{"vocab_size": 10273, "positions": "rope", "qk_norm": false, "bias": "all", "parallel_block": false, "init_std_qkv": 0.0185, "warmup_steps": 254, "batch_tokens": 131072, "seq_len": 2048, "doc_mask": true, "train_tokens": 695300000}
Each number is 128 + 24 x the weight over its row's rms, rounded and kept within 0 to 255. Layers, rows and columns count from 0. Numbers have three digits each. The size before them is the row's rms in percent of the matrix's.

# o: layer 9 attention output (transposed), 640x640, rms 0.0128, rows 487-511, columns 480-639
# v: layer 9 attention value, 640x640, rms 0.013, rows 488-511, columns 480-639
# q: layer 9 attention query, 640x640, rms 0.0138, rows 512-529, columns 480-639
# k: layer 9 attention key, 640x640, rms 0.0135, rows 512-529, columns 480-639
o487 098:132155177123147109147136152111117112153122129156181120109150124133116122180155102098184169127140113131087125106077144086104125137134119114114115127067104121064106162169122116118140107103084137124174127110117149082111146101091130101126124106167110122145107121132117148101154125118164112146178120146149096087114127108161142133131087122115156152125121135139167118102110135165126134151127075108123146138195143066121159146094149116141162105121155104176153136097131118120122152156144138
v488 097:135151142155173127129101091145108132119148101123088127152188145141151136153134176135107146168126104124152127124151157148126147091094153098097134112146145112109165148115137093088125092159105135149112115157088120162139113146156147149105121128122147117146075091163099088133146134137163109145112151145091156118141119119136153143189168164145149153103134142126135120154114140146155146117140106113108142161149133152080158161120075101174144106102114152125148158166148118146129186108125141
o488 098:095087073127142138141135125146160112116132128103138134105145091133088171157139120146109112113134111118108124106136093141098076123141114071129107164105122153149108122145109141137118152109159144113098149095180114100130140118128088122128115144123112110136143119134120128111168132129132139155111146151135120172175142149152118108115099127159096130110139126123116081115127151151111115101083138149133103157117153132140112145114120121117097119104131187100104113129143152107182154131143151
v489 100:152139148105129147099149167144099097121093158110124093156096161144088127103089160096130089151146151123070154130129099147095156124128134118110136114131122163132127135108156100126129138200095153151122147100124121149100188126115209114127106117091082117112119128105136128160093106146086149125149123103143118151091142081132114177166140144094143081147159147127117145133173155094142132136123132124127157123107157107101122136112148123115147101114149091163110171076144137148131138162098118
o489 100:168071142150130088113161128129140122166114099138138181146111145176072103120151134121096106129124173120142121116118120099145098126128130128152139115151121108118095159117102114113136026112141112147120121136121102106116097122131136115121100122147192146115088103132099114135141145132109129134111087129088128131140133101131157106125143125104136114126137122109091142109102126144127160117131110123111115106128117124141110116147135124150114156154125134084158143142108060127118162141117101
v490 097:149149122128082149108172148117090151113118137089118111143118094136134121124095113120098111176159113116152058148137097133114148118088134073105092147124074135119145145110156182151109083086086115125183142124155148148089103124144125118127168146132111115166116100154143102092124092130146129156104127092118105138124116118151100104130131133076141125124120150144098106134129159122157143099164089117164081124070123167155112159142138123172142133109115128126157115198127124080123136161137104
o490 099:088141142147132113133073135171131120089092091130116120131139160127141115114155106104124146112100157114132131158134154144129107085123113111140148111133152140155129135146097096097141168135126111088144170128108124118150143150110106179127116137133115124151129139108139130149085124161129139159129123131152134139119126114133150094080135161134098149148145123133125151104113138092129134166138141161108097125126133089127108072110196095117169128113133129106147131075134130095139094157154124
v491 100:133116142089147147143123085138124170140158101126105118133128114115119119147161101179115171120089144122139104097078111119093086149163094128150100132138146090153113133112143112099134108126117123162151173149116127112142099131111095162119100124122182123133119106129146105127098101168125112161103125152125134104125136143122114104115130103112077092106099123136177105139148081136117108156132131135116117089107137123135157129166127152194087136156158157072172148111081112101150121134127142
o491 097:150103126160149112093102122138104130149142117142149162143100137131128129065120142130139055127096130058089104169133146131100132184120079110119127136103139117129168107130148132107143154134100133103154136093119137171168125105131170134129141140137091160149129129141143127177119131122146086139130126126099100153137112147123136150101132148145140169132148174100156140144153139160146092131093130158068094134118177129161135177117141133125149087120093148065142086113099124131075157132120120
v492 098:097110138120148118159155128128135127133162130108110134127129136119089149140143160148147143128097174113119086145150116114115113173137098087172098141132129137122102145131151165136094125148155127091169137140128098155143137080158114112148137107117120167126119121138078131139088149148096095123134142134146143165161113079190116125132162122068154157095118116064111134149097133122125142107085131123144128085123111119228113145123084118141132137140108168135079179113118117132119137132165152
o492 100:120122087132124110105110152143120133101120146120126113127173127108124113140097117148147134165159126108094129164133138134134107112156147152095159135102161102104119129093142165138110120134099133101089164106159116154123145145124123117085163128123113147095142138088119141144146110108093140159153142138131097125117136167125100089144105128199122092111171137116139155127173070112094129159177125119085143165087125126104103134140151108116117164111119126123142091159127118159095148115132104
v493 101:098140164149128096169126140101118157115146134139118101135128172097129129104129130102142163143148126106149149118167202159144096162092141141159131113117134094144151098153103149128144175157120145084138090109126152125129114119133157086132154141140117113146091139172121131111110067162116147110152166152150156155089147181086147141146108170126123103131071111132130104161113136198096128117120126140145142122181139112118159117087125147103143164092164121119166137138168155130116141108114115
o493 099:163130104105107129133116104127127135093121132180106102117166127123121122113166116174106119098090138190137108161144092124148140073117114112083123106121100104153143166122126145131175076122103152141116139137121121105116143140165074170102063130128081155147173130125162106181136174106129140132171159113130157142122133145125154107117145137137114094122151136153118132156087106116104131106109144130144171104094103110100096113099140121109125094092096117163167080138090140133083115129136157
v494 097:101130103134147141152092107080168130109167125127116150126146098140107076133118143087087178118092114103111109105134179120086132091131127123156101124131082120126082147137115125066135122115160110144108160124131128107114136126113105150168093126128183131150123154164132194126109173158108103139128112120161136160142110075103088131143140093106122136161133110148174172186140110105132095137049143137131132096139134100101135130137131113118131117124119129060152145140112141117099132141145126
o494 101:118116120080135086147108150206125093109138160144148116114076123093131157143143106095122129136111115127135101125148110090097120123102171118102133119122159094124111137124146160092163119136050120126127124135103124146143111120114108115166129140131155129113141102082145101080141087159178119099116113115111133098159111168139096103138117134131104163099167148123103138122095114157169116182128143114058116146135103135140119160111101138141144143121168125139146114145118125156144129109165129
v495 097:108094156119095133117141152152110098097116135158095147128170121153132110143157153141144152101105144131112087094153120173121148123113127122159133154112137131134115161121104117076096143147130108164142111133126111085129120134109075116111144145135100136131095144147131194121118130144129107154158148142150098101129127090129117176111108146127112090135146130132138069119100137103121078152090100091145150140133101122126153099071129147172116107113165099096148149106148107101150125140128148
o495 097:146132128120142163125145062130160147155140096133122135143090105108096097128134070081126107145131105132101157137126170124100123157124116132167144118111143151088153124121136108112131104135123109084087167092119111108161176158148176164112123161105110102171098131102118124111103146148141160059118143137124163120134078152139086116155141136160168152146100081131097121087134109100133133098157133159094093129107122119125147159159091081142173138141128133103128100149095119138144146113156114
v496 100:142108115126102167108118172089139158134120126109102140117124128155087099144093070102166117147132120141137106105106135133146146130121164110117133123176122094153103131116156093157157130136137131123100182162148097103138164157114083120108095102099131139110144146146104139136117071095147139113106121121164128111106111136127129151117100148102149105135127107117168144123096143172152170133147093118126166146090156112150105133100112141102121098191120126127124092116117148084110116109150118
o496 099:140159154115159086164137114074117102161123128113158121163157138082151152130113147140141137119148143125164100132125134113137133118123107143103095110149134149127114094127107119129139118119101141133146095138077134167095121077137174157137102129065109138156130141116095140137117152107113129147111141185118177150089111097145154139139095113086070127107079111135151101089130100143081121156097168141131174145145127100106142112157126128124142164177132132165180153173128116192153138155161162
v497 095:136126089116099138101123115164132110108107115096144125165114115129131113134155104118110150112125149153126140107126162114161130089101132081119119154100145135118097147096142107118180150105135128153109129120135176109136126147129120122103160125151105105168167161160123126135127108125150138150111180186145134129126150158132107100120102101121083141132108122115160152150170137084178104133128133123118122139172113144143168144127151155153110130102108114133144114127132179098138108085139113
o497 098:150133132122135117107150128110098159122092112131130125119131133128103132102095160128130085142092102124106137107179139098155119140142128184119168132151104088108120151156136081173093132143113120113114133140170115117125098170142164119136131136110136123103122121161079149139117153095088122155138104108104081098187157072140095168207117152115141094133166152144089179104125111133130112090130108155130176124081143135136140135115124138133105132108126134127140142151097114108086128150133120
v498 097:184124150150113127111165101119083123095109156115161149081097132176117145098153135074141094114102080083147126168085168135118097139137094110139120126132100134077134129113090152142159126082136141129109112088120125134118140130120133159129142112105119162126152113141080100146149114128137197138106142168116135076090121139169105134130165152123090116138106118099202105135135132111116124078136137114079115137130148153139089110178122130131130120172122154124125155134113125126153139123114158
o498 095:151173095171144116119145111129113152136133117138150111080153093118136159116118100143137132161086166143119152124151108124128140158114121132120131121067145144159139100159200153136119117121084070095103120116079133098101137140093166109095119120109106071148106127130122114129110148166127105117135139129144129154117121103119114128094113142124080093127111113124083150096143127128140095174124135140121110158150123121119130137159135138116104085134140154146132133121121100156144160149162129
v499 099:142125134113149153117113153172157083134121124182130145135109174096144122095137119126133121125151142120152109148164132106117158126120178132134124138120093125181151129119151119140138066155195078146096164143128144111135133141135097128157125140141056116136129151124116102124180112159146138105126163158142163150128111091170119156121138145116170118133123185108120184151113144121109144133147097129144115175138120131108144113138094125125171121156117157101092130141130141131136102160149116
o499 092:140138136110109130091125130093088123146117095137162095114148118129123132118099148118128089142094107112137119100112153136143169145136101170135162114140116148082132109121062083141132083107125120139148101139138128111120131151093136109142125098110138095156136123165172164129145136154165093188165106146115115124083147079166142138130137132123149111144120113158119135159165171149107127137127123110168149166121100134098131152108146125094146137129125098121128130140118152163105155101106135
v500 100:135102127114132100119131142136109103118123140108139123102108137118163100103088114144154152112143122128103147133181118102106121143145106130134086100176113136118108119140135127111142107129131133119111094124115095139193112096148108120178108112137109120130135157081167157120138124126121124125098110159122147134121105164107144137114149139113161109176108134150146114127162093139131127145135101138156159116141137100119152140138076115115153171131117112113114135072154153157129127122138084
o500 100:103161134106139133124175082128069141091134126114107109129114155124152185116179099181148116118129125140109111145134094103120152108151153139096133103124146140103110142173126144127106129110108101120165157132145148134125157147110108126123169162144132129151087070117139141140154121116176126155117146126095130145145170129142143105157104146177126114147130124163156097175179165103118128125128109120126119171139128158105132134112144134153113129120182086153115129166101142134108125098099132
v501 095:123165137140122119140125095178137101110181136153158171124130146086116160085136135167147115100175120108151154122156100148120125150110141119176130134127125120187162097075157133094117114158104116094125135156132098133177146114117134106108172140135152139114095151181098139107109091143155099104152105153149103129144174119102153127142162160100161139158102124101121106148126135138109142182072162181127168111141137086116119136111109109137112156150141089137081131123179129150126120093130107
o501 095:122144124166149083113135155116110122154119117145126124145134161129131162085141162134105130182122130070129115142078157135148151107140155103119154170113088172127115151158137076119160148113167151135131108101145103103123169146070143175122178104145092141166136129145159107135166143166149165094119098149113133149157104175116087120135180118123111118121138079138155111099146136097161102124116113098140107149159160148130069125088091138112141108151146082119170128142068135143138126131161160
v502 097:121089097118110167101107121125131120144160150111151122118139104148090120138174167113138140146140137121130100123138120151159123141145143134106123117057143083124156124171153110130139110138169135128159130131120153125111121126127108179115155077128101116110148142140131120122131098132149120131123132121147110105142077127124112108089092117149109126154126124130177115088124122107138116135179136136101145140142083150126142104156118117092162091127144132140100129181156127131112123141118101
o502 098:149122134095109135136135128128123132110123107123109177143109161137153080102141107097128165091150145116145143131129101131175163122170096095169156119160161130108140152133094140113085143147081117163112139163113112116134077136120096081094118153126136157093107165145124113144128123127131119122084165150121148158135133115152145161130092118134157123107145091135104150145129174147131133145120156138135145113136133124083129103148144176200122140157150106094184128109099131089133148137105110
v503 098:125126142128108105126115138122097115142127144133129142140111134121097179131131142142160135151104156150129098115159116093159158155104113127063107126111111134131166083082110144162097134127127131178108150175142120066160134152144092166113128136146081118140112113115110115117122108061140103089119167126113162115141139170101078125143159142165110167090083114140150105153107056146138144094141090124114151137102117113122124113123114150138134178118145138111125100141146120126103141129159130
o503 102:168146129132096154138146152113102072165156134106119124143134097133148133167144149097111114122159070136136139124125119129078156120089125104143119108124119106100119115102135156145168105133161131147105161114120106149085108096123165125116138142112109122163120166153128161143140128186090168090156106146132121072108111117097110117123155126065092091095110124094150150162127161109072144155105144142159120104150108106137109123153089110159112147172140124132088077103125111182109149134153112
v504 100:085118132118152113140146139114130123055099121110136107124176124146126121121112164150103133137117159064120103116131177149201174117144125141122134147133140130116145144145160139141131099107098081152173122166116096130078139105106126109097157149131133119130156112148174090100117140140157134133123163110106123184189163138152154165123136119137142140136064190106089131109085122135091158140150112097116142104128146137133124170119147122136133122132139154103100155140099117142109135164117095
o504 101:130108104124139161107137134144139183132134101150153145156103129119129121134128112082141152144113113160125169113111117146086111155127168163119128120091110099067110119112138087125156144106158112131093125111142118106135132110094078171111143166124111123092155121065107116130168147132136099105112140155158128117104147135096126119077158175122135080090112107140151103123161097146139116129161101160155114141149154126116124102165150136113099119120192104117093143117157124123117119139110088
v505 098:106161140139112109169156100112124157145134124085142140187160121130160132089124133115151130197151127112153094091190109114097108164111064176154167145135141138126150157110140135112149108167179121115097147128137095142106138108135148125090158135158143153141103129109137124113130104118134120144128111156137114090151114140163101097068120119106085127151118109149107101123098111120176127170092152144111129113122093107107131109104126142185119155144118124122142132136107095138096109139104154
o505 099:108148097133146134147120157161124130132133129144183201123131171118111135155079139153152149147101107071141153139100134150140120088123110146108127168110109132128106127172100134067103109177086146134128092131154172107125124152169135100126151140145099104125109172078088165136170145111132114081159144098123143136175153134133154140159130140125189123133126142131117116097138125127157109118125126115088114097101173143194070130121133147120153157146155144098132146133114084118131110108132152
v506 097:067156110096119114117106133146108104128138126132138169192174163116082143150146118138122122138131111148100133109157167128126163144096099098133133099156123163126138164119105120115187104100105066144130107142165109168136148083153151116146157144128101148122148115148137141067176113123150133169134126158139103147131103122150129110148124140168137153180158142099129094163135138130133180125121167144115089144114100116157129115110137140148126118160152113130131137124146134138177123096110116
o506 100:125106133116106116101177100119144117093103160152103107103093149120086180120111115126120110101136159104134144143094136110165109167152149144104103153111125114145145128164135117084106081134119166162102132147136101126052128145096109124088109136164091162131169117118141099153073157121124102121148100129095093112100184114126120131076148103168160129165128123143118131121138073148163120154142115103101158150116156135131084167121137148088135082113146130119157111087091174083139114125151105
v507 101:165112132137121101083075125138134070137124145173101103099120128135155149112096051123169164122126094156124098116147128140133118091115109113151123123098170104173114115160176114103165107118120137144101122135131132144128090170107159108125074140128146136134098151134186115105119093131153156109157113125125107086083089113149136144140127168151109158127117139149119112133110139130115110121109089178127144126174120152172116123161147129123114167164159125139144110102130128163115115149118120
o507 098:154140103133136099125144155100146135104115096122147131133115118159107098156126141127154119128148110106135126098060118116124144126148098102140144097081076133094110149144150096111086075150149116180135123104140136147152144123150155122144137095185146108118069076118134134113110098190152121127142109123108137140152142152161156123168131077107116152116103130120112151114128164128169111131096095091110140136181139087157111148128129119192142146100139142137138128107146123137133129102173106
v508 098:142129125143142157146110096148139094095117127119140126131100115134108150103131130106155141095123129150103143137138144134140164146152111120130133157141117107125137137138096127126094112095138122109177085116139078066116134116130088134108132143113105149146140115082101133134085140143131101061124076189140100113143157166158172128110155058160127080105160092159105073122110089114176108169091156144113147173146111113161080126159108116136098113132126127132125177118115154114133095130112179
o508 098:130116104133143119135108144167157120139144104109124100104126156083135131118140137116137150134145100186143151123130099151173118128145141107144096136142172147183141107101155141084124131114102141157096128137085112136151145166149114108108142080131091140125130100131131129133115137113104130172098123111091097105138135142127105086146083110112158151130137114146133122120175137129106103148134146094123129123095103112117181146146120090108152126144100133132135137154093078141090157112108128
v509 103:161128083125156157139138167113151099140129131135144116095099102184109124134178102126134137104166126146163122091117194135115143113132140135121118131142112131158154145109117156111145143150150154142114108117118119111120130108130103154109112094117112130117122101108131159116103128126161145127150138115155121130170107131121099135106140116155116145091135088128122123121176117146150165099142164135145149122117172131136094112168183141161142129101162144124081120154137137147133123152117160
o509 105:124109128163116089150118103154102133136114135124167139145127139113117147127176143060115152147131143185111122113114090130093091114117144122183139116157126100119155153148108093126140117184135081137117151183122165118081127138140172150134090115151140109114120126122142138139139131126143111130080115131178150137124079123145114118128144142149149111118133124127106124139105119116127139145107111138147111107102136150137141144110137108123096117127147154108134127147096113091128158112123155
v510 095:121125103127165180142136122102131146176099169143164112120108134119140098145098175127133132106153139125086110100120121111100145117076130117102137082145092121135084150130114166135147120119154150086066163114112128171152129110166137132147118093130106096170111136075130131123132131109197135111099102151114105110175137133102106149141127138143169142117141127083114150086119134159142142074124120146143114179114091108087110150135117125113112098115112117101121107143146121107151156121178125
o510 095:101088116117162083143143164112114118136177154140111090124125132124127137139105146140154160119114119131127092168150139131141141166119104104133168153143126160150124108120187109113100163146112088141133162131123139100129107112080137154138116180152157139141110125168113103122113110117119152111169108089163119162142098136150149156123101101104103108122134146157139123104127178158140152113154147097075153147132116152146106129122156130170094155115098162142154166121110100124119143125125118
v511 102:152129097139091134103112136118139115102160106158180100139079152114089086158121146124147112123137130108139118170100159069165135118146150118158150113116153081108139128095167161123145132087123139115157147138163139117105144144147161089112130135121090136128154112153111114104100163124103134145121141128135110114124082124115152108144122124129159136140119169141185134127161153124086164116114160156103118149126116121149105125139079122132134110138118136154139105126083133162160086165152138
o511 097:099106100163124108128156168118089099105103154157110103148167136097120152142131096139114162155125116122142154106140114206150118116167119108164135103121125110115143144133140148124160101144147116116099134154095108116168136126138117132096174131099172108120131146145133127149144111143139071173142134151121162136091125088128102162104171109120129132121078148130136147150169136115170083148156103123146126131127104137124146114106168124140172122136093141139114138121149115164142120110123117
q512 097:097104147148110062140098150138114130096162123139149123164170144109138111156117104111105138124165117132154165142140141148146145134068123121094137106141138077145142118087061112115127157134147151099148137088091113142106156107131118154112137129133150113109151077159139173136126128154108113106097100115148103115179096130111152092131160179158092113123112108093112131132148147106120107083111115124161136108103125158095122099099117134096106124119112138145152140138087105148097144141139040
k512 091:140156135140133121111145101140114145100120116124123169137125088168156145091173123162183122088122131093144124124093140170149101163136102142132143177083110166118133127152111134124156127128112116127124138096154151110111132140125114170140133185162165114125110133103156091142133144114170113150142139091152093099085067154132110122120141141167119152151116115127142157094113114085135136119106138122153106111151072116125152149148163131139112122139089145148127133088157133124122165159118141
q513 094:165126128135129144100150143130135166113116116104114094106145093148100078108111156117130152131128118148126093119118079164137081176111181165114064102096102141101126108099127145141058139139111130150157107125158131116118084115136137146165093184085117129108114131123079166148118122138097116142117117177116164188144136121071136119119093104094108098181118123091149159172089129092156139140127105125177135118143127152104075121135085132132105116128140114147138130135129152177130117135147153
k513 102:132074149139115115113105113154164117116154146143125091148105128129120188099145116102143103100158097133084140118143161147121143129121129138114139144132143093142133098099129120157141119153124171140119147144141120072162132077158124122156139153116117129128122115114143101120099134121131143147183104135142105113090149099112121166131140174116149126126148121110176137143171122131158142159121168139144146140113094126169092110115174104122139121135147139098100143132151125087116068117145114
q514 097:166126098162107129108137132133102110158131163118153132097136153164117093106119136126140147124101110125158118095139142124132118125145130156154158130108112149108113105127124114131102144163103144160129117166151117124114101168114121091135112140125137162091144141132164141173126101146143140135159110176159143163112136136100120142089097103097154113127122119145113121157110133127080125160090158113122078117126108078175086121148128141122141107138117110114139106120142104142133101172177132
k514 085:080141137135132137106110110191121097102141084101102124188107129120145119123136108096124133130145141184132108152101096138105144093152157136166142103167150111133121148147139117131131110149126143133170118146116125103108157123154149095121132126128126134190114135123138122142170130161134120110108075068151138102127119076131096140097097130105125123094119121128145124137127137129147110088159148125141139165120167125124137152119101139163174150122126149152119137131090116099095131098081115
q515 097:080088123154108139122163086112121124135149141132113141081124148103121132154169097128163139159126137145157147119120131158138095130114145121158090128137135123111114122120130131174112114168116105166102096164111121110157157152124111135151131132125095122140132103092170128131129131183161155183139130137099164177105117112160147135143108102108118122110164098109161177124155127163136089154104162148149129097114110118126145141137136097129151116141144128143111108137117082101180094098134118
k515 105:124192112127172143161131124098162133158116115078164159104116134150127126116113127146108137122111122115168124126104124083135114117140152141114171124137100110115145124106115115116133147098136089122104092125134122148171120149095151096117110137146154110131125127155093143130104116148091113072102137147144101109170156150142110151094095124197101113180142108130110168135123162113119154103150148111109083108133145150123080111126153149127135146125152139123154109159121130106163145122166123
q516 092:123132131104130158132164126083148115126131141080110130075151141135109098117158121136084136135130146147136111057096135090172103122129108133151107150073142131108110144129146125130114132112084149149127093100122115082140126149147140086184162109092134122127146139116116129085130136139154110093109142144094073137123124135145171085077131128116139112130139127150145079168154155131125106101135123150191107119102136087139104164143126137095108117165106080144106145136144179153098105129122127
k516 091:106079162139155148160096102177122091133094138134109140134140168128121131106103109153115123163163092139133061172113102140119097147140110086147115113172110128086145164143112140141159129074136114139135103148179071150103079130135132137107163156137157150146094146106093117079150134157108176097170095084176124119176135125111114161154118099122112112090120118177081134129167115166166120102135178121154142149114092147131153134061133150141087125123112132129105124143147082102145112136113149
q517 097:098133116125127135128111145144162113144129140097122113068125106148134142137155132142198205154129114105080141151107110169143126120147160110168094151123132139131147148142126127095152130129135119158119120150102141160120109140147108116133136168117094146130136130114128096095113082145123140145115157149142138161127144148122095165101124160071138104165113121110149164133170086102158128116113138137102132151129130083135160130151138124149173154091087134129116150137162138086158123058131167
k517 100:110152140136132128158161134122139118118053140096127096093113096171115131140119153147125164114145102148188126140134095121118101113145119136154114099149132128126146108103139107114113134138092090126161144122177121107099160143127142121127135165088177107115136139164134148122133130103111130125141144145106137132147174154139128100120125131130095176154136157122090101152117147138128109115145096159121130088124119119080087171102125131145102124149061096135159109137068139101115180137144118
q518 093:137132157176143143063092123158087103103146165135135159115103133136167126139129094133151097174146150120114126137120139159082136127159123151130083123153147132147139125150107122127137151095148149082105130099117126151154146140120121130141150108128113094103142111105091113142128173135166132139111118103161105113126131140119115165120128139134128136101153144117133127093124110105108154175110121127120139138138124135101145135130111095118097177089093154141091119105132082149146109119105101
k518 092:133112128101127128132128166090116115119159102150097097126115108126120151151108120099153089162117098158094138116102133144131126142115109142114105083127119106129090147140121098134085107098121105151143126106141124118144187095121127185133143124134117126147109167146121154134172130119151108146115163125108088083079176134100162106122164146147134130102145090125129121111129112135093121122115139125087107122144116126176148191113161150129126124114155101097106140103102165162097145157141161
q519 096:135103137150144119110137122128103121134107118083182120127137087151123114126087134137127093095112143183084070140129136117120064139104101148155163107140120114098137174140109100097110134163123099133154147100101152121144178102129125098130109122112148149050123127134156144141080137127159111113103130132102086128118148177111190135085163151157161135150167156110113128123152209115100129152150102132129137160130101112131089120104091117113109150163089098098175140160124138127069166139161111
k519 100:118117153105141160115138113149149164135131146152147152114131177128134138121137118109106118155091152125103149122115124111156148123120120117115112119141146076155169129161127111148109158126115163128131104153131128093121140140146129128139172119139095113154088148111149113130112135099177164165135138125146160121133118104068123143113113135108144129077094117119171143100146114123145156162141148145107137119145136174145117121135130150117169148108113116130164117136161130103104122116131164
q520 096:175146106111105139122162135146135152090137128156109114135160108137120103148108137137145114118135091129094086112078122160161131133138146113127151111178108110134109117128148158119084129112132084127174162110150161132075158127155087145123081120131137119154129119144113147146137132107130125082120136102070098137125167161125146107202078097122131141108158070117105128109136166093143131114130107108154160082133119129096135170137101103127100125120067112105125095113116145131107168153126100
k520 102:103144132115111124136118136139156116116110116133100146130108163122141115117125072085123182129156148128116155135096132094100171117145131114132139102133120120123130076104163129147128098104143153122131140169084090111114133165124112114155122120096128117117124117105125159108147102108089143147123092118132123129116138140126095150150135101108116167100103112128110137140136121146141150114145133100125128114124175133145128070120160107113166148126156170151131123123154123099123099117128162
q521 093:164165133124114169122159139139151147164109062093168102125121135093137093105120135104155164137114148109127106071123108149163112157125148142098101182100126104115159114122115137128148170139141134134082119111138113085082100104112145156130126146130106160113119122171111134121153148141111134112122133157158145106134124108100165116094093109101103151153172122158107130133089134098123109135115092143098116109130180176135082133146127145181106083180165111156149098114122180126120119161129141
k521 089:140141094139117122140129125143125165150142145126170176135126127140124102120117094151136148101129130100113137120116135104129093125105169082103172114148137158126118136093116122122080141124159129144130134108081122127102144115162124152171136154108164107097157115164128065075151129126095137148101124122155129125144143114116131105135120081125133153176122123132060151119141158086131130134139059175153088089119129126106103093119129138142099115149101150112130130145096119110105145134107090
q522 093:170134146086109120097096175146092137149087107136172112167140100160127133116111099144117117122091132149160090105098074127146101128101104152101170124139116120142084114130119141142113115133107084114139140112104133096142145129087165130112112136096159107150112155128079183156128143155127088108158115124126113105116107119150128091149150100161117140110134103111069120108124157104056139129130097115096155091136116140119096140101088107134108153118129067099159169113133193146118168145134114
k522 095:091108143185108128090141098111105084147134126123132108100142179134133171117118100150093158125187127091107124167068090140120130111121103148138115144118135103152129119091115150151109136091106148157150070125108124107091133120105111113162107125119153169153162120149117078109179107144144154161126094132127148157131132118111135124100160122122136117094114133112126125137118139125132148103133177149139129111147104109143136117118138152117143122148105155088125096105139116059139141066129123
q523 093:148130095154146080138138128125099095167118136097115171096113103110128121111122135121161090120109102140105153154113103113124132123116139123112122095092158155142149143112091104150164090110124130104133187106154108097088141113161107142130139155107125154118105139147100141116122163141114108130123132183139101122166145113134131120112127139114123147224138179132122096157134131149149113149139095129116128135133123153086137104139126145121130094149141107132160156139143144142120111127134114
k523 094:143161122175145130115128117133158129186126101138107140124072081157124085130134119153126125137146130065155146098101107109147115117100144133177132191152124175100126162111104113164156150126136141154096108123120121131128113134121138134094142155171140149092114131126113144085077160107119121111127134117138178106128115168136109128170143138125109117115140126161146143125119155126139114116156124143178084147133151104105135168160130144133123150140167078145156153142049135087117137104114119
q524 095:174118136113131116115099133111099131130087151129161103126182132162124133133086128142126122124109130119152114133114091123116096166119119186159168097115154116113110133115139114124091126106136121125129135126149148100099107135071149132108067163103146138135114113121143140149106139078137137110158139140071102136148151139125148112139097129163107123163120136115160104100180166153102124152124119090152103154151158117104107153113103081124130113151137079083121120089149119166144160180139147
k524 097:164117129117127131133123167131177091127138149159120153170132158119140155108127132095117139147149110126128119115128113121133158099166109136145128112109163120163148106135104139124112133097129119120129101162107110097123124191126125106169093105132143122150159106146131119134134096153168129164119140104113149135124107108134149148101092146093109162094160133112153176116145131148159157116161113086113141087122170072134078106173099111128158158135149154162104081189145152084118122108085122
q525 099:132152166098132069119112113139164160117086123078138103144159094138109127128101110101143117107114141160136137125065088143141136140082118142155100143125072166144126122135134131136127108113112167132103153110147155137138085091119145158117130122105144175091098110138163136130115136122105145102115142125106139116169164139119158143112097122130112139178156086138148111134122140133136080131132120101142108164169149154099110116142127114123138128107120122133153104078172176160120117181147114
k525 105:131154084145121118132176092076149129158101086100143125123115144160133063123128116144121123165102103117126145115122094140139131131104161142117161088150136157153122083159145139102147155135171128118099116111117132137084189104134120160107133121145170111171126140123088108126117126142125123135107131129153117100130131138167137119159113120107116123145159140174112093126115155119119123109154114143182141124160149119120114147092140125117146094130099129163132084194129151150126164123102126
q526 097:101096080112110101171129107093119116138118159132124091154123115161124111091082172101119114111079127145147146127123125144175115157125217115095130130135127124077109156132141110105086119140103046106124115099186116145114120107154155142123162105131111155090096123081098096147122142131108160115138158162114110113130129132114131123129093074140098147157135096128127101142104143123135109142148063135104161122153160127107121115133156159129099139117078136132149124123099162113073146132165143
k526 097:160086101160138104146147144134140129113132154113174142120105130116097101112148101164142084115147147130110158157173079117138110144096180150112127166122115153128130151167107120136131145141069110102143114131172095115127131102144156120128096105126157165125126138138137116139077123182142112100136158166149115135127146130134142069120097122116173110129114142094115117154159128085156090091114112121146134135135129111141116168126187152132119117130111106131113109126113145130137174135167126
q527 094:121148117142124154123160114141123133135131153108125114115122134134131143138092127113109180137156122090118155097158110089145122108154138113120134136149132136109152090126115124095113159129165166117117089137092166104124179092158113096148181160093142094167133130107143123121136135142132133117115100121168127110134089101150112124147121095112135119092138167144170113129116075152139132131086158129119129155130124110149129082185113070118115134145160156110122103174117066103132108101117124
k527 099:141101117104139127180137131143106130151144110108108091136126111141144197130139146101135131118104134162149119104099145160140092167093077153117183154121138148067098109139144106110106085144131103115148155103117153142112090111118124118115091121164120135124084165115108110119096163129096140101169123110147145101100122139097138127123109117137127111151147143095101134136129123162024105134124096164103125146142091170105138163152141153116167117098126124133141095098096133145129197153102091
q528 092:127127108163137104124131115128085170124130162138127112131106121142138142098127128119122151102098130143114113133114115129142114154128114158124128128133132149108103150118131073101109122112127108096158141130099149161137164136133164153074104119093105130144117110112137222093093109114147113132143169151129161096135134150123119178162118110187118120143076084104135173190129133117103143125143112064140171130120148142115083128096138130100126098149125130074074137108115127186123130166135143
k528 099:139139146130121152153149121111142151114102154169109166114105133148141110156142111162176166099156052126104148092142108138123116112152156126154094138137174120178124135144131135136135122132149150133101102120094116131131154119120127108167099150149149073139117109108159120108110121131127104137092173075125158162130103152159099121121135107122090154076110182114088148113128106121122131129108118118140135108094143136134147125146122101161118103164196109129136182149126142097176102122105120
q529 101:114161095097172096142135119118111141132115141125130134143140118116132123165095143115119094077081160140117167131140103143129147145121152138108141085057117108136122079118116125135128097146140147111136142128123059160088142111096130100077132099135125173110105123105101124175100140120095096135128131186087084074134120151116145143102110127093102148149173139114116117157097171096122104114094144107126162135131155148096138124130159174107125111123142113090135110112112135183103128102136094
k529 103:121168082136093164150109072106099142128138172131116124115107150133119182111129112188184145105143123173142095088128111138117100159120159149164119123130139128088113143131126133128132157166072124135101129121117139120132113148071142151151135150142173154134153145112107174152096118101111152100145125155124132121129146169158124130093128090093144138101150134131136136131123098107127118146116095146172096100101150126125128107117111133142158114101116112135170162141155161162117129132159097